Each number is 128 + 32 x the weight over its row's rms, rounded and kept within 0 to 255. Layers, rows and columns count from 0. Numbers have three digits each. The size before them is the row's rms in percent of the matrix's.

# up: layer 5 MLP up, 576x192, rms 0.0661, rows 399-422, columns 0-191
# down: layer 5 MLP down (transposed), 576x192, rms 0.0662, rows 399-422, columns 0-191
# gate: layer 5 MLP gate, 576x192, rms 0.0663, rows 400-423, columns 0-191
up399 092:165146173162119117114048084183107226154085136139134151127219183142115141083164140166099184105144092128126125111155107128126099089204125111164133165100115134142135145075157193122125090116130116179135133144077117211174103101133089160145131059048175091114099136097129151120158133165135137102105130172111095155151137082116103119102153088122169134131090074142107108081134124118158137111122176177138120131068119118109105166153154159082174107090112105118084183087144094160144116152170108153109083105084108139143152092157102150123170120156137120097091083103141148167101153135063148134
down399 094:189144116105104096106134206160118123166135106105071129116175081130171105214078129157167140174057123089148076106127166184144131146140149162146162110132129133123130133108109141076051109106127139123080128142117112100172116174119118175122092133104142129120123150139101168110118131108125188114136115068122157099145122153121144059150168110065154160156165100129050130165111063113119165107111139128137137165117121182122164137054115150081151145095119111143139083081121122075146136128117074076197129194036193143113152123151151128123127120164129100116144141108101158174145141199117159158
gate400 100:161173117120113132127132179123128130067109091164083091087117152148148137105152113072155146156122125114146094131146177091153140140176107149047164156171173158059105078181089125136157133072082164124138107138124140112151076155136069118102117128146143095142156148136135103180155082099127166083109089156138144104109143107115109133161104117121130160217100160196150201064084098079166148146157070117086129174155137141147167081145102167115142103162125126152135114097127128194147113181147097093154158154167169182078172126142160103127051165099079138134181160106150082109140141164130155126
up400 098:119074157082140143183128114113160103096130142139057113149179103142077157097169141149107105171101164159184148159088074092126150075171124130110153164109090143120109076116134155130089156120112204118081108093135088130153151136124183089141099124069157162083148154119162060142132115111119105157120093100130147132176151100150125107192115066101127109086193071124164135093109115200107128146107126117146032118089152143155163133154155165144083133196134110082115150138111136130100152134129163167177152108156185139142137094086114156138143114176098138125157156148050190129123122130168160065
down400 101:112162137123121135099107115062146113160098153106131133096111121093170150140083181149125150133145193069102044122156148144120108161160096109074096105153195168149131183103206105090117132142112167097142164169087128176114128098101092158111120117133137132191148122111069131185094107143102127134120135133109174104173116107111142128073160173142110154118088160153151126177103174058090169124164176105154134171165125182114156093113103103172133141114143175206142094092077108148158088106167176094110069145100104171093139186162118130141103126083096075143063073138146133134143105099093136141
gate401 105:156150174125121048133199145134135066169143078108094130120113153164112118121108085130098118150139163142117097051101111073157158166087146098111109164109157128102093122119137139139148100162134187140095121127153143094167100136156177162185167121143115136153184133133146127157114126132148103108141118140190098149078075134125142125145109178141155103129068160110114172088051164178148153145137137156103099144098133141091114092118122115103096149105166098187106153059092081123051193132114144109080118097128071158197088106107151136108113062102173193102149158143153104198078089104125092122
up401 097:136124142142124143159113196100107155164115113104131105114140090080113116124109166117135087181170120060084111157091094100131114121153113153055135070178101143175145203112138111139108099040083081137102079148062123104145128137069207159143114155151163143119136119091099182151172141097159130173076116087073137122094123138160170099122162141214123184072113143083135093106133144115167127113151156192135085137111159151113174197140095093121167133152084153127057133133151180120077091111171170154152182128116155145129138106129117142056118099132147132104104164107116160127128133135123134125
down401 100:141131130143136129077126126118167112092159030087130146088178141141145137111138136097167071146159223128153104150163080113185113091130140118099114126077166122133136163132187170199137148157138084072119157141108095168171079149142181157069179143146158138087137130097090101154150136073145101095130075111130080111096190112147166146090098085157104196124132125190150107123124133135092124117077096143118153089136149137166139145149158153121107132101122093134090085183053104079083104147149110105152109098111118087180135089137123147189186164131135181122114078134097161122126116109102094078
gate402 100:117070132179135125121164195202092102099146090151107091159140170097129129153082085094076139104122113152064107142157158096102188157176149139105103127125122154132155127145104132124142168148081128165165161165166087160128109121150116060184135104109169152149104156084090095172092093118105136132114119074149145110125070162180136180114130074110125145095181147159129148073138210133146142057098124140180093128138144063136109104142115103133121141140084163106138087154089129107095180125130121022074139109089180143116136063163113172130139161096174131132138119092121118169174165099122145124
up402 105:101084033176114167177092123137125144144120144110120091178187161104198153130194139124126135159108166141149165079143136081108137118135112070082123099152085130146129085139121140124170074074146174203101133168073104136099140135134125097128162175099131193101201178094139152144109101148114152117156131151166117163149108169127135098105091045097087113104118074099099107160127199090195125134120139145152161099095114099118105101196100142172155162123125164146094116119136169068106199134092116152124088164098132120154095095090125112123139105113203078124125147144132102104122162123144116119
down402 109:126101114190052127118099138190190125125129192200131083180121126123121189148120155111156157114167150177132120120152136158168110199107058086101083088146112099102067105129109125088150105173164131183163134120142149205104122098157153120170169157116135089123122061124221170158164145129119148093129135149162129138145188095158110118120138127071136109113189144090140173129125151090107124176113145128138134142067149094132148090145169097153117167132121118090118155098158113054121161154112150098149156124160130104161119154114088136115092110120148076084166092166122081133170114100168164071
gate403 101:176134105135160133155104144115106154155093104141094150169125172045133113121077110086109186177113067125082123096137127100086115077087126165123177120147155085086078181094085141139096073128128105132179133104151103152157152084185100097157096102103111142166153155145118107138184073106104119034081122112093092158107126134101142200089156099134173142124126116130140159105100128110155130166069119079137157126125166145120102212109107123089089110087162075135168126119118141090097101102130122212123124079107142161144153083084155112166138155119159188129103155114115087137129168147053108112
up403 097:100090132118112071090129125136139094076181101110143104146176065137163167162161125123090127108198162156095131208051111103156187107157137098103151176158131119084155169110132147124142139220066151154025136120107096184057104111118092140126096123129157131101154099137074178148043099129127133151173125123118134112090130174129192116199156112054126089155137139140146105113138159143126136155161191136125119155122131147148121090124128110150102159098100104066156123146131134123140130179116131087124154179145114070104169135143062105158155091089163140098107112131131141120108116119162132108
down403 100:143112104179162107092121100071152142153143221192102191124082111153141170164169141061113177169125097150155127144032127091119139152106147073105139072098137111141175169097090101142116117149113096117128135142127091139126174091134078147127108127083143075165076134158094126139173090128169141086157126099142186133190117065136115123142166138151162135121126134129064159139112104141180085185083137194120158147133155136151122137132185145101144100100068104059148143118177162097153101177121136169205082144104103145144168120140166173149133126129121131053128110130131116120150128118155133090
gate404 113:127088156168130134147108100110126152137152094150154177081114123138115140062175104120129132106138164083173087047162188124168099093108089147110121166082117158162154130136163186083163129081132125132115151063153103161096119160174122135203118081126187179109100068148133113117120164136095072119144211092114105103127124143124112169159132171106186090121103055163136072128112135103127116149097076101132121108173145113130120160189122125120128114125082113136160158159137165094135121083081130078154115074146180100180109102114151131037097106102130120130127101075207128097096102128164118143
up404 104:094210102121170128149151094134202103071115127123115139078091153117145153121105167153102132165139174130174132190145128070150137122171150130130126093126136156121113101176158142099138183104095097126179099113134074170101113137149125100144181106113118151112100067155111087105137157081146108142139199144157095110221143073078126130117156103099118076151142068101061098064091166141114088130122077116215122149131064144093096146077096153101112132082108107177075131127126128070122144120135099111121132123127174127146115093094151109143117102097181186107126147097163149173110176149144155078
down404 091:086216141117157124142130104109144074100091124146069114089105132072088164162111140111171099136078154105085149138103099166081157119088087104086142090128199114140143060153160126126113121125110116112165109115202066181123092114119203161135096185127181094102150154174139141140113134086162102131114115114118156119079176202118079134157133121097139178088153134143122087111137145062132114115096130115108174147127108190129131123160096138101094160111148140180088117125105113109203113109127108170139149117114162158133074171117212132184123175114109054160086123169137151107121124163123148087
gate405 104:115143154108161158159141132122155121136084180148140166131143104074092195185143137151126197100144119137190133146156128092073144113095150184160128146147129123183132134100111085109133158104113105186207129146164161129120099056152126171203071136196125079181155111127117094148146155124126117097154104111176107091120055118124083166150117116154129091173139135174137127142139124130125154112086152130151082077161083202153069151120124067091133119219114110123152155154147121153132151136137144115175126144081140187131103128157149109080074156149173136097116101100134077135140094062091160162
up405 103:096103113136116138133111167098156097064101096080119141085100098162140147114078163117151111082162074129170083178103172120095108141131132191119142157148161110107154120175125098104172146122114091056096145150129163131169135099111215161134169119112161099180146095113152190126069126124139146132143141110111097167147115100102097123173221196120128148114093194089126111175066138127171171164159109115184136123151115114153174118111099154135133129121142106105113155087091087119131077164166146080101205096175153116085061125133184122125087128111097160137103140119160129092144182115124144054
down405 106:175148124102134135073114094119158078050124099108133200137109091173087128083109190149096095093135102121152146163090169119120115094169136138146107211185138127187127157123151119105126129167164106129118152177104170133155181108124125132097162150139154101114130136113100140134150117142160173124144144153211109120131046075141146099137085126170095142118067139128138082079013148120130129080089116133174152145099128091154148099143154150112095054103147103117205162156105093076180080132151078121175135150182116146140114146121177116152102134079098149153121153127103099097125153159151113111
gate406 104:100095191143127156125131158134088170145131095137143109157114102094141114161079129135153163155146127127105087170097069162140190223106094101112091124060135180140089131118145179091076107172159150125083143123159155142152131124116083138145159115150076180061097136082075142122120166179122077175135132069108124110163121163155161159128171161108192127155130090100133102128085097083110090125129074144203092176112172164128156140159094100105115117116146107140145171137149134163087109180147132159084141116176115120086110109177131199108128139107065106097177126176097065121129149138142089164
up406 101:134067117202094112100125099083141149168151151123138115142136139106091137068192092143089149151125120161122117162152087091090134137116194143146115173154192147097197175101106116072125156072178116127160144104128120155141162085067162122129099129111103131170142151110142168160095162103117207190150162087110184156104071080085146087109155095119112148141106152120110186207129139106116140132129149180154077151169110133110148113132127137116118175103129107106143163137095138076157146092127146118081159203154089118082125195119115155111119145124114097181128082139102144084063150084139089074
down406 104:103102091146186112137162108100076106107144116129196158188165095054112105167121101102130109128144106177137124120077106138165167182162106076158075105163091180102119111102147142084186145120117157100102102112160180136179081091186165107108081136121127105028141158161082079137130125141074127140093206150176116132129187177126059051156167112099120110150136098116081148182140138089118136112169141126165112123098138147134173124145072151166110109097131127105146157140182186114134156143162138120181201126106139119144120158164132129102122156118129145121133130160100125147136188141106084120
gate407 101:107194066090135086099141151126134155073143129111132089111117157096206149128135104071135092079147175087115143096116110124084106082089161085155147133084148097120086099124155110144095191136186099153139128061154070122122152125123107141143106127143121175085128141081192126155106173082163123084173136089101115140082111112078113103130110151114044092072154120100138094133164169111073128130181126156133138155145071083115108082121092170151115188105143163111087117150122163095132135089069115062157145163133144133121110158090190121152178117130170123165128146107124138210098105130157173096
up407 101:163115127189132179160149078091139099172167094094123173128092113126097092147179166073153145114152131164183141134140107124108097192150135137162113129171173120150150066174174122128169140137176180087126120141101094124072099112146103056185156177129077119098207067111132166192147071167135126185135152124096130123142091083166138123190155129091156090188153102112104104167075129141135169070109094086164072138125114135132156125131104112153103120150120122163107079147140161187182127110114094150068151119102118127165164134118107174113153102149147124163165092077149122112162137139164090130
down407 100:122148122143130098064100062086147105151113090188139175151063107068127099097099141074177117115178094107111176139192148140117144097136108132123136111123169153165136098138127140111136243170163094141176125157098071121151148096106137122107103144126152122070185097098174149103151093115128110180093107152116097123094166109162115077183115183092139117086140102091126123093192100097137137123143142112131141146079091113146080117053104140143120118063124203127111090130155107128162095087101082132146128128130114146157083165072153187158208111170130095080146092101128131126156135136120131100
gate408 102:167171126139152100147100167099093132112141112098107135188099108138166116058156050097153150127077102139128088108064132162202147159071119148145125099157113170089155128145130154132126189056107146131102119152179101159121109120109139089109122112098102106149169030094131129164133096093110178130137161151127131127076065130129128105118164140147140114132120164116104157116057116123155117164066096143110116128197142159137145140134144080133124123079119083082195171161135167190136069139089148119113145146170098140169137137060110130204198114139169167127160177115189135126170127110114137102
up408 096:133145143079165103144159104112116112111082177138121113100107129159114087133154113127149125120073122120087152105131132114116123124116143106121142101132149146159116131179158111119185178096100145166117175196123054130135179184114047119070178110032109147148074209090163099103179186097136130148138141114137127075107149143136119109116187128120106137112184190112148155223117083088073118118168112176128117104098098100140142145143131084161150147145188165072147127120079139113085098186086102138135186102086126165148110133113102147062160115167116097116104063131141146096158127144126135168
down408 097:088104110162165119146111057117140099146130054067180184079159119117168127170128187103142142150103150083125112149107102119128182132093168129158133173102169156188128129178102131125187109188161104161133180134137082109101131093099132125124137140135128077085175196112072172135165126096077154171109144104170163115160086114097131164089116127161172068122103098113095144160134098113209048077145105145122187085171098115149139101162098106164113166090111139061173118161174112107081118158157164090110159170146173134139143144136176113131137101091122112139160138116113143120174114115109122162
gate409 104:074197127123153103143131037123113053142180072106143159146160097134120183179173171158102150110077137109135128114140097119140171148094130127137086095103089123106118154124167139081153108131126149113168120117122192180166112153115101149110142161051175176155083154164128166073093171176157118122108150127076190112137177099184123180110152134127121139150069139135086145154094138185174100164121179074108147121141134128120113161152139140203087153134104123139116144162141069100108115201124131072103118157141081133079080157124117117164106135116160121077082148100089071093145121119109127132
up409 112:140144104106146112166104037089156071197122151185094155086091111137164138147127106141110130135121119131138142115187119136145142175181101092088119142102101107146155160115133098116103118131159141197212159074123128165129181121099070131109096128075160114118084120176162144100143142136084139137164112198081174115113120111170126138091160173124096152177111130137054097101155128141144174118071115098146130116170182104154135104113132135132088144142087139187091092184105122098164151188156107081165111115147067144127120137189107150189208147171101154145115141127124097140156097145053126096
down409 092:132209131132168175125123135097128080158149103195143158081118125087131072129121161119156164146087157144164085120132111095107190139111163119094105118158144182105163122143107130109156086114138150067141133127128130139124159066106119142165116103102114104131055083168091164075103098139123138093168144181101201081144132106113140161136113142094143082133084205154125175125126067179167145126138144173130116136122129116152106131121089144146142122117078119148108174111170075077147161148148112126123133120096046173109079099114053158143168109101139086043128172134120093131163116092197128201
gate410 095:082130113165103139152129160162161091172116121125139157125153151120137112059120122135191112163131137168107091170151122085093086127150163150152120108146150211092135141078081130127187129148143178106064180126101213126086085174146076181062109106063119097123148133123116141149089091155120178152153107122193110095084124075129062081131105107126186115074124105113094107157138099136118126126084139122126149215124138161129091148151119088128150081210170110113125135124120138178165111090063151140166156097138106122177128109134110111117147184145072128151140151127175168177171149129117149130
up410 096:118105146159092163120146142134130114136170125141153130127190173186099114092114098171080153129155074161146096046078149114122181104141041118131126135131107137184133149089124128129030091139149135120132058124140118150153121098074120063099071121098114171147084171076141055187093144163079125102126106111138155125083161107134143121142042108159131159204138120098099075157111124107137124157072085141144097155126129137157126150121171048128142130165099147053134079088142107151075129150097108161139082133157150166096136098148080129090119122110092129120117104142154156091132135156132167123
down410 099:112139109087198081065101111155142130141163054138179180103125160124141076130147167158113133110156124129117122105131155122076187121124143132081121092123124143126151138152136130096131123110163154155095112091107048104127142106145159100138112158127100184116109111142160141144114098092091112072068093070073176199139093117126127138144175096180074095191130141172124118163135115128104161124160129111130185129128101158090080110161088139132184127101037145106094109189194155141161120136163162126149103152127130167092063195095147130160147152137172101131108130135153091090186087179113095068
gate411 102:153183083127123106145174099127149091150060125099103112121117100123121150131132165068103163133069116117092109200105117090144128150136140076162116141131101094129213155093146128113143135106143148147153121143161159117093149156097145099105101195084109123098083166088067084097136078105113107077099092145162168105154152109140063161128105129164139141147194112101044119101106092176147094173095181132138132167111118142116079136104159131059165145171122139123121129097124126088137077173111146085148153102051079076207127108157104138179103123109137201142150096139140160150129120137099138203
up411 100:091080116097131100097102083095151112093168143136109142099134129049102088156128111156142103120102180160136147161202163152121127139148180148127149173136115126099129182144142106137171053155135107118127102162128113130164155156170105119166094113113132183153106121141152118112121140097147103119140191156145121129107161179109175103142142172142149144142120119207165173126165143162157092047153181159154157154116144081127112172176198137170111141109110087158130171152089226188132106084114124114105131073062129165095184154060091069133177121078096110130147135136114129092092123167091139159
down411 098:201145100122115166097145174119196119165143108130059129092084154072146125159115116156168117162163130141177142096109143139116113183161139087105175132089119114113099079117190159152094136129086146097206122109200118132144100159114066157195161131169125154130198099169122135129074062116131138128102164073107103116161147104162131142100128152157088086089154083185106062124150140147120163189091163177136147129189128157119129131081169133085158117124086135141122139153118089126108156116157194126123089121103118178126092140107131165107086098068125093084152149131167102099089068136140131167
gate412 103:113143141160209133098140124151184145076091130093084134200110169113091191133121145158169113144061187108152196126079141109131136088131166117129128139125175200157154116117107140117138154142166088104160148213140113095132137133120101120171131076141118096115131162124109170078121219044123081121145145128064134067127119144182138121063109110076136126102146176159186142116122158085099075108137164183151149075164129134120138108096143163124112141067133076130087116151138084133118103107117178109140137131089116126162149103122118063142117145167137141136143124100079097123105099134093195149
up412 098:143127125075169127127167140071135087117050141084083197119167109089126173143095087144144075177055115091154190156108095128148076083162163092132145119101149168128177077143115153126149174130147120158124133164058156113182176144134192075117162185089137141153124116138154160101089157105139087099063133151135131085154095053181168115192143127157130102145122142178069133121100154130156110134139086112152132077144128163157121136137137128113126140104103087122123117147152085168137127120135098106115155137143096123109083138120061159121128151141136131159128156121105074077161203113093207091
down412 102:145104125147169140101106164225108121074100094136133168147081164116107114124134134162152158082104129108159135140179079097098163029172175054124155102148175091112128126117131044121129123119131069125169169142152107097120138123115114176122165126181134115176118143141116170130101157180145078186136102081147147086109131137149150158132105196136104149099153117097184168101162108184142061046157084149147097089190111119078163131107119137093107143113144127120184089119130130175107151106146167173115109137143154100141169120172119133137045110144104141108151138100129108114183084154144162131
gate413 103:165072094136119138096171132115123111145129122082136121135108084138224127113078117097137142145140159102137152113051105090088074097122173163172171189109131095134115129159144161159152145090137103145161140127135145076186091114177171103154133101111137097136176227155120092099128130079127177121120147113049115167171115111116121135151105120147173116088182123085114166133135140141155113097201170074092113136145069164125169141127176144161118115078145090098197173069090123142174087136134155135147152163094125198158125103124113130196157120157142152161138142122123147183114123177098168140
up413 102:204132128136104145173173111200112086076141098126087115162104102135136120119119153044161113074058120059145120130116094118117132202106095129125167125122109171152150157157110095194140136133179197142123104099121107114159154150135146181127132117188126126100134178145061049146122090086143223134106082091106097137116108121095083152114093112114175117136122090066118137101136070098104172157167074111087132099113184116147134120118145116114087169130158184127174097111151150155166083137115151109094156116074099172109131151126096091159149120129157178124091086139145147126153089161112121111
down413 099:143159097156146120120089144135184105092073066100111100112134091130071214116137160130146075141137133200119176130134153139126156183096167079155112156107103148094153076078137129099164157115152104050120127129151146117146110155167151171160174099141151115114150122148122108116195177070178123086130189170119138144115132142102145118110125197134097158113090143195098179110131099110090162201118121131088098146155114168078112123053086140168110105150133178157137097129092129119126086131118150080167150175121156113158140140045119118165088096114145076097085147159153090146157082169123107128
gate414 097:153145123125146146142095055134090172167165134166071103109150092097214162112109114123149148183150087122180173076125109106068154107152146111112094142102095135099145174121149161168125197159131102082127113126151109106079095118118154131090132174116089152047209101158163165127138157124152153155119100164085096125125141108154128144111139151146123136227147090131080105110106116149187133112108138097142086139137153175150197149158120109160087117124160071071141168141106077142141125161129133165096112123149104092117142099144137118215062133082159119056179130115134097113140135094100174101
up414 098:094118168056195167078171067159121106107139168103099171120092119121121100167089137205062116086095151119081124104179113126120132157121095129176110152146137084093119131158124138042125080119125118128115140116095074126122221119146051115113149109164125192133105126107070171083109129121099159088197126115116142131068129120123141102133139122111092114111140108103217137146111130154177112148084117084157115157151088125117126124111136169193112140114121079152101164106159120118137140163084171095187148111116139158153140104141067123101140174173106182132100186138133121157105084159178105153
down414 098:121086078097044125160130158123151138172128161182103111136104089135151150150138095064172100145072109117088111032147119100151215137124176129116133167109155186093175170166129115075059116084158227103219147153145051174156136107089117132094141166144133117131065080152133129060156128192085141138131157169152163126125129147116149136136119178107126127100143083176119113109121130108079141129133178128163133125114128174117163173089149127130135158094127089125154138142098129130114108158120125156145127144132113142062089141152099155127113126146186125108141200121143108119098150140173147114
gate415 094:167107127158191130115141100161111127144097110125137074176159140170126221094105116122136128100155117132135128098092086130080129148131166176150179113181129092130124145083091138104109126119106129141085137177122122147133126143138116125137190140138118113122179117076121152111114065087180149174115169141199130105115102168097169129081190118106117198109095103168123169099109129120202173094141155068106130109135198180153147105146142154075125120079106136090091157154106099198104104190131083113091164139104145125128090061082128067123106118099145084112095131111139093124073186146058126169
up415 101:137084108132120172162135090156115188094159102127153132092154086109172148140132118107136130082110150130109186102086086124143122155077132101121115110109089148148132133130077129130128078208113142210151092110092085154099087151187092188091069113175146141171110113098187168135192127198110079164122180090161084138148123102198162112153103072125101134153126146149153157121154094109141145128140122175115170114167094154146131070139172125115174167088137083159115086134127072165173104157063118153157125126144200109134143091177133160121135171130158109187134084103091125085106144146114163171
down415 101:099162078105162150124091099125113122115050040119127145172150109140115098119160117085142147152153100123097125139108169153115105099156103141183104151110092140147123165135158113116095129131155107103065151093106142169079188150099106117090138161164106144104096095192152102106109118150125160156111148118147122189215155146146120184164192145113163138130143084143044146041105208149040111134103143061098070145131120149073132110087163176171115105156105098122141161106130126129109126117135160115070078147136186100146154140115124130102110137096102086133142112120107153162135180078123128193
gate416 093:133129165131153117080127114125101151124129120127159084168119123173067092112155167224112146158124117062153149109116152113150125134115146059143111142150154109145176136095159181119079113168060105178167152181132111156082165143165116127089094109133073165173177121108084105132130107085123113147136159150105161123129119104127135139141137069137138178151203093115083152180138142153110145162118192122137110119138180118050114135089165092061196128147086119135152087140159189128131063150152093111140098106159147131165152121183211114140128134142060139154133144116163160172159057123097126156
up416 091:128134097151130053096137133102068150075162148185172136146093123211083163138105089100132147107154059068143156139091080129038163112111171094123082138151121154094161122132170097130114149183097160111103105051125166201091131176144124110118132102176149158151154099191064134154104113143196106114112118140145153145181137152069153107155120181112136096149171137101085097137146120114128124126146206143131125157134072143138123134164122137100150185118071128126131164099110151172132108150104094078129104122099095122118140131128159130132123109179056096158116127141163133100070101144074133082
down416 093:152117124105119180133076112105092101134118147160087109136104089091149188167139124154110072120160137171104102139145158124103110162117141177170184151106069153083117072101097091198162107112154118114167172096140122156104164104091165084172180167098100110132106198157172142124156136176136088106146120146136089077174198126127148099142123168129085119152063171127160118135116153106090025133112128074123140162143095156147176143125103145189124129126101126090162164131152100112084145134111130135071126110130139104159128114117121205070142093117204148157165113164048117111138154141084087117
gate417 107:131106166105106147089112107126121108096044139129133073135131129066110077137184157169095169135114144162156161094106096120125122202118096173191123101106124085115127123120114113074167126061165139135093187121135115108073173152077121127172127166089160163195136127099179111151149187155122142073099237116135141131087123122168118061110125098104088109144088142138194153151101098104129148152119125105158055131151129099139125073077116126188133155140119126098158148173112160128152104114121137109111165125134121084093138052148124155152089127138139133147106141137150118121184120138070191056
up417 110:135086154104065184061180181120101111131113107138126131103149174179159132142152136140128136126070068120126147144150159133102138137083106135138179139145150139122151169187158124176133197169165136116136144171098140127159140133147088072066157128092100162130146073090109096106147135163137152104147142110064169104160093099115207105103094128118068136073108163076156154089112152168097142114103070145093135094098150169158167097083115098106168168086118133062120109168153100143138160179114121092111145139196156078143184159109165087111148140141097159110128109108176136173059146193114141120
down417 108:138179159107065127077137154174110160093149095150102156076134156108143125144182100106119185049162150128149129147127155122156144095119148110122145047100124111084099167198129122156140182106179083133134169111092075114128131111126062117175099110180128105110134103150084112107091111126086127102099180066083153101122150152065126146115151145118112166108163109113090084121109153183112151134126093135136085117190153113107199102040087164150141167170132086113107112183136124117128093178166161147095114159155144106163157140096151141149122082155041076133131102121118135179117141159103181116
gate418 093:215114101141136133113113158095170099142136106122155103149122108126111118129086124106145078133136027134154074137137132104114108179174107122153095087103141128115101116108155217123153231138062132160146155163158158136151088084145127139131110104159131181124147116164147128137158150127168097156142147181099156158080095081120200183139204107136120161208116102105108165147143152163140141153112090089084117120138132133159128150118154103110154123149090160110139133142128169113147142133097108122136129219048136113185119162183088136120177076143178149183128118104090162166187120119142092128
up418 097:171192151145187160168114193141074104134136092123094137106097154106128145136073184151160151039092111119152152157121132158153150070120131124106114142085131118140069135127106122182156128089073147142129139083121103129126102129130130156148147075133164122129159099098191141144124183079148139066162105117219148104175134135114081097080119159086116143122135132089151158142111158160144141075214132163131155138177112110127135085073078072097157191097120118097151121141133077097131157136155163113167108080140119047152112121123111156113099143129095103140134104099121077180199108101186106099
down418 098:146104127078091134147148108142171120102127113131111188193145106169054127152142115144084111110074168178118151145155078108131116144152225083171088104133102160083133098155084124117101138082141124104150102053074158112121084091177125152069155132117162145074126071119132129083137185136137107134089135070135112096145133120110143176110096074093121089120164126148053172156138143177154116069124103156091139084100138178131086141136118120163170150119103084144142130086115120137081130127160176108235105129139142106136141114120146198093137133131120167133178144134107180193109130137143082132
gate419 110:101081154151124092109079111109100097190157066073158076140132136146167154094076143147125148142175129118158089121194126101145127071073152101089137182126134110167166086088061061120137164094088122132170175162095102116133110097170133147079158139103153151093166169132155192108064163170157089123045147063100123139122125116132130131167149131133134147092094172154162153114131119084139193193116143118107143135146188124119095127177124134160159111140111084124132150190160162117152171095145130092052137159127158139136146085124086131134102173108105134108099125151130118090191128100084081149
up419 101:129089159148138076094139134100144094120094056117126112156083089096102095154160108132076126090135170089135118131113148116097163158112128142149119169177069147120144092160105172143154116110118036085157101056097108115172108174157128141151168124124160140164096063122105093114110174094087136160177167094083106137137149108143135147110122153153115122117113142196087176144106198183142094146169103138148106208150090101141200158110207174143114139133142146188110121106107158057164158089115135087074090138159118089125152090159182078119134122155114119157197122150158127133120152094165133128
down419 105:076132202127153079124137137104162113117146095078090126180159107151196085178079110156160130177164127112125113135132168065086121173057090128145172128144145090154096104083192092115145179124090113092155147144130127109142138205137149094164139143198188110117145121137167142104131111181139105071159084150093124102113118148130115119151150123145122116127147152153088084163161140103153089101144119102115133148157127172176189112148184087180099084198144115176102145147148159148141135123106109150130061140177175103112093113185140088124099101155169169144136150162078103112120078142053096139
gate420 107:128162147142067164201132106119165058112153145085126172059120096084117136125093122118085164135154076161162191084155119093182134093069058131137150149165158176094199160142178149110116171174136056161137123193097128145131132124083122073125087100091115187095145117139156164121113133110138160073100088138123085181138124148134138142122114106190097099099098091138152111130120149122178170117109123125175092079149186131138109154126115092115079104183097113105149148131155174156098132135148066091141115129183105070113098169159080112125123110134098156121125125167113098064128123156106172142
up420 108:108180131154155076119102154103106107175116159138143156127105078107156125093173168029154126149164140194086130105185115140168125135105163142114141128131138054122102161172128137104170098093134096136071140102154143198155173124122154146104170166176140134124114111155118078064158169128173128113144221089109116075108114099139129114160146148086060085141118147170133153104127129149130142064153135098129115158133139156108079173082093164146106145176140139185155139138140178062132107195129129188168137147173078133118167116118117101141133161097083145075139125110122071200135151142123085124
down420 102:084066114092194126100172076167091091145107155152172128129150105153147137101145169131148206110149112110118223076081089150139142146130090108156082120092117161167126115124180108114096116140170074132134081086101148176135137104101172150090167117080080105079139144083096149135134166155120131079173178095143157119169108102071125157088152098107198098061093136120082139155139155132098110102155157120092128075161116142105136140128078139172097141130147176140094091161131137049153125141194063166196164151113090150141162142166126124183149109114139123114127138102119103117135091113105157093
gate421 102:187110188141123093119101070104128175084166111068112163128116111116112090049140100142133100154120117102089183112099118095141059137170085129138133128129165197096106155130109067128115106116125120174118149121155108115124109137147092166087167139090115101109066128149135094153125075160092108212131122121067111095109203125133169136104131108101089160127099088156099139106167144079146116132185092126082123063064136163075153177139106079104108159145215113078145092085144181160134111108105083153127127140128164103072124136148130129066107142112172116117083128137118172120098083116084100101
up421 108:166132099081123078072076107111139123149088111126087161138132112101117097091131131124152165151128080146084088160106124125142100173146106164134068107101119142117114162141156123113116166131117167100158156143153162189100149152039144115082130079165134137140127143155073126150110128142133070125133142116128162087140152170125090169134154137128148074125155144104124149131121129103157131142139186115135062162101129178154158161074119110144040103120149112107092184092140131118194151176077111135153072091107086169077101158176035178150119137167112175224122134137120162190130142168160120057
down421 105:088151073154130132128093157146193102190162142163142122140128095139140163150175075103158116078120090132145117164175082191149119134106091088087084089121161120178151161155173164126121148039142107176099130145149135161096100088115115134051128113134149171174157106053094149173141164085101087125145103113139118126110089142166117089104148165135162145086157180123130087077106090169155167163098182129134123200141089107125190141151101149115151107140158157127115150085106117116117122163087059195108119177125133156092099122119099127177104103175109177136157186106136080126132104105094078117
gate422 094:102111113188124076166117186126121123200087156130108123135146141133179126056115113132130157175086070153138137102165144161110138123180144139164189091127130129082096155137064094047136133071127142079097137078130120078127134110143201069155128124089147126140098094082072152130124084083131118191120134124112108106138046111075139144134175111193153154108108118161167109151173076132133172166129141137143122121153087162125140134112138167029118150137124138105138079140136135142196129164210123110125089117129137105119169117127171128118154127152117103099132153149118122170129128147168222095
up422 100:138083125128165196067119154128081106112121102122209156118124124136144100188163133157103077126163167088136122103147123159117113148141046078118074103110167103122162086120158127106150126154142062169121067086055104149126197091148093125134106122107095163079130116137082131109141131182116105145136183158141121159091173122143161112127157144069153115220170157084138176160157111163067147151084124134109156138155146161141134137143135097154121152075181172120126090113081135151176109080076196147196124150172115124109137136118102129195117129125148101155080116069149139147142109169132123120
down422 100:142144120086153124085138140082137165128125078157109145114140152185084123091168070131093154154137079097111141156137093145119118101097158149137127134154117103130187103115144146124178120130121147163084114145082145140165187125142082157205141165088146136108142154085096139112150083136120085125152105121160174177184060128087172094125128091140119074102169097121149136166130101142125145151206115112069085152175113077147115094147081119174184097052149158134111198135169142101125096129172206146123089133143156095104131197087151110113061112133121094083157131073108139143090081129123206118
gate423 097:126168176118130108129122148087127102143153172066124119124124154141175118091076139135161160197115133128137132151127103133181116132201133139093150177155070135165116104052142187080133168123081164104064063088110101117152111067134065184155152153170066059141082146144129136100100152127112115108123150091136204081134197125089094173125124133078121106146088142195146129133134131117122106161140153140102115161054094123112106110170148163123156092170109163155124110086165120139113134178086179134142135096136176121117103134069142152191100152073149155166149164153126132131132095182154146114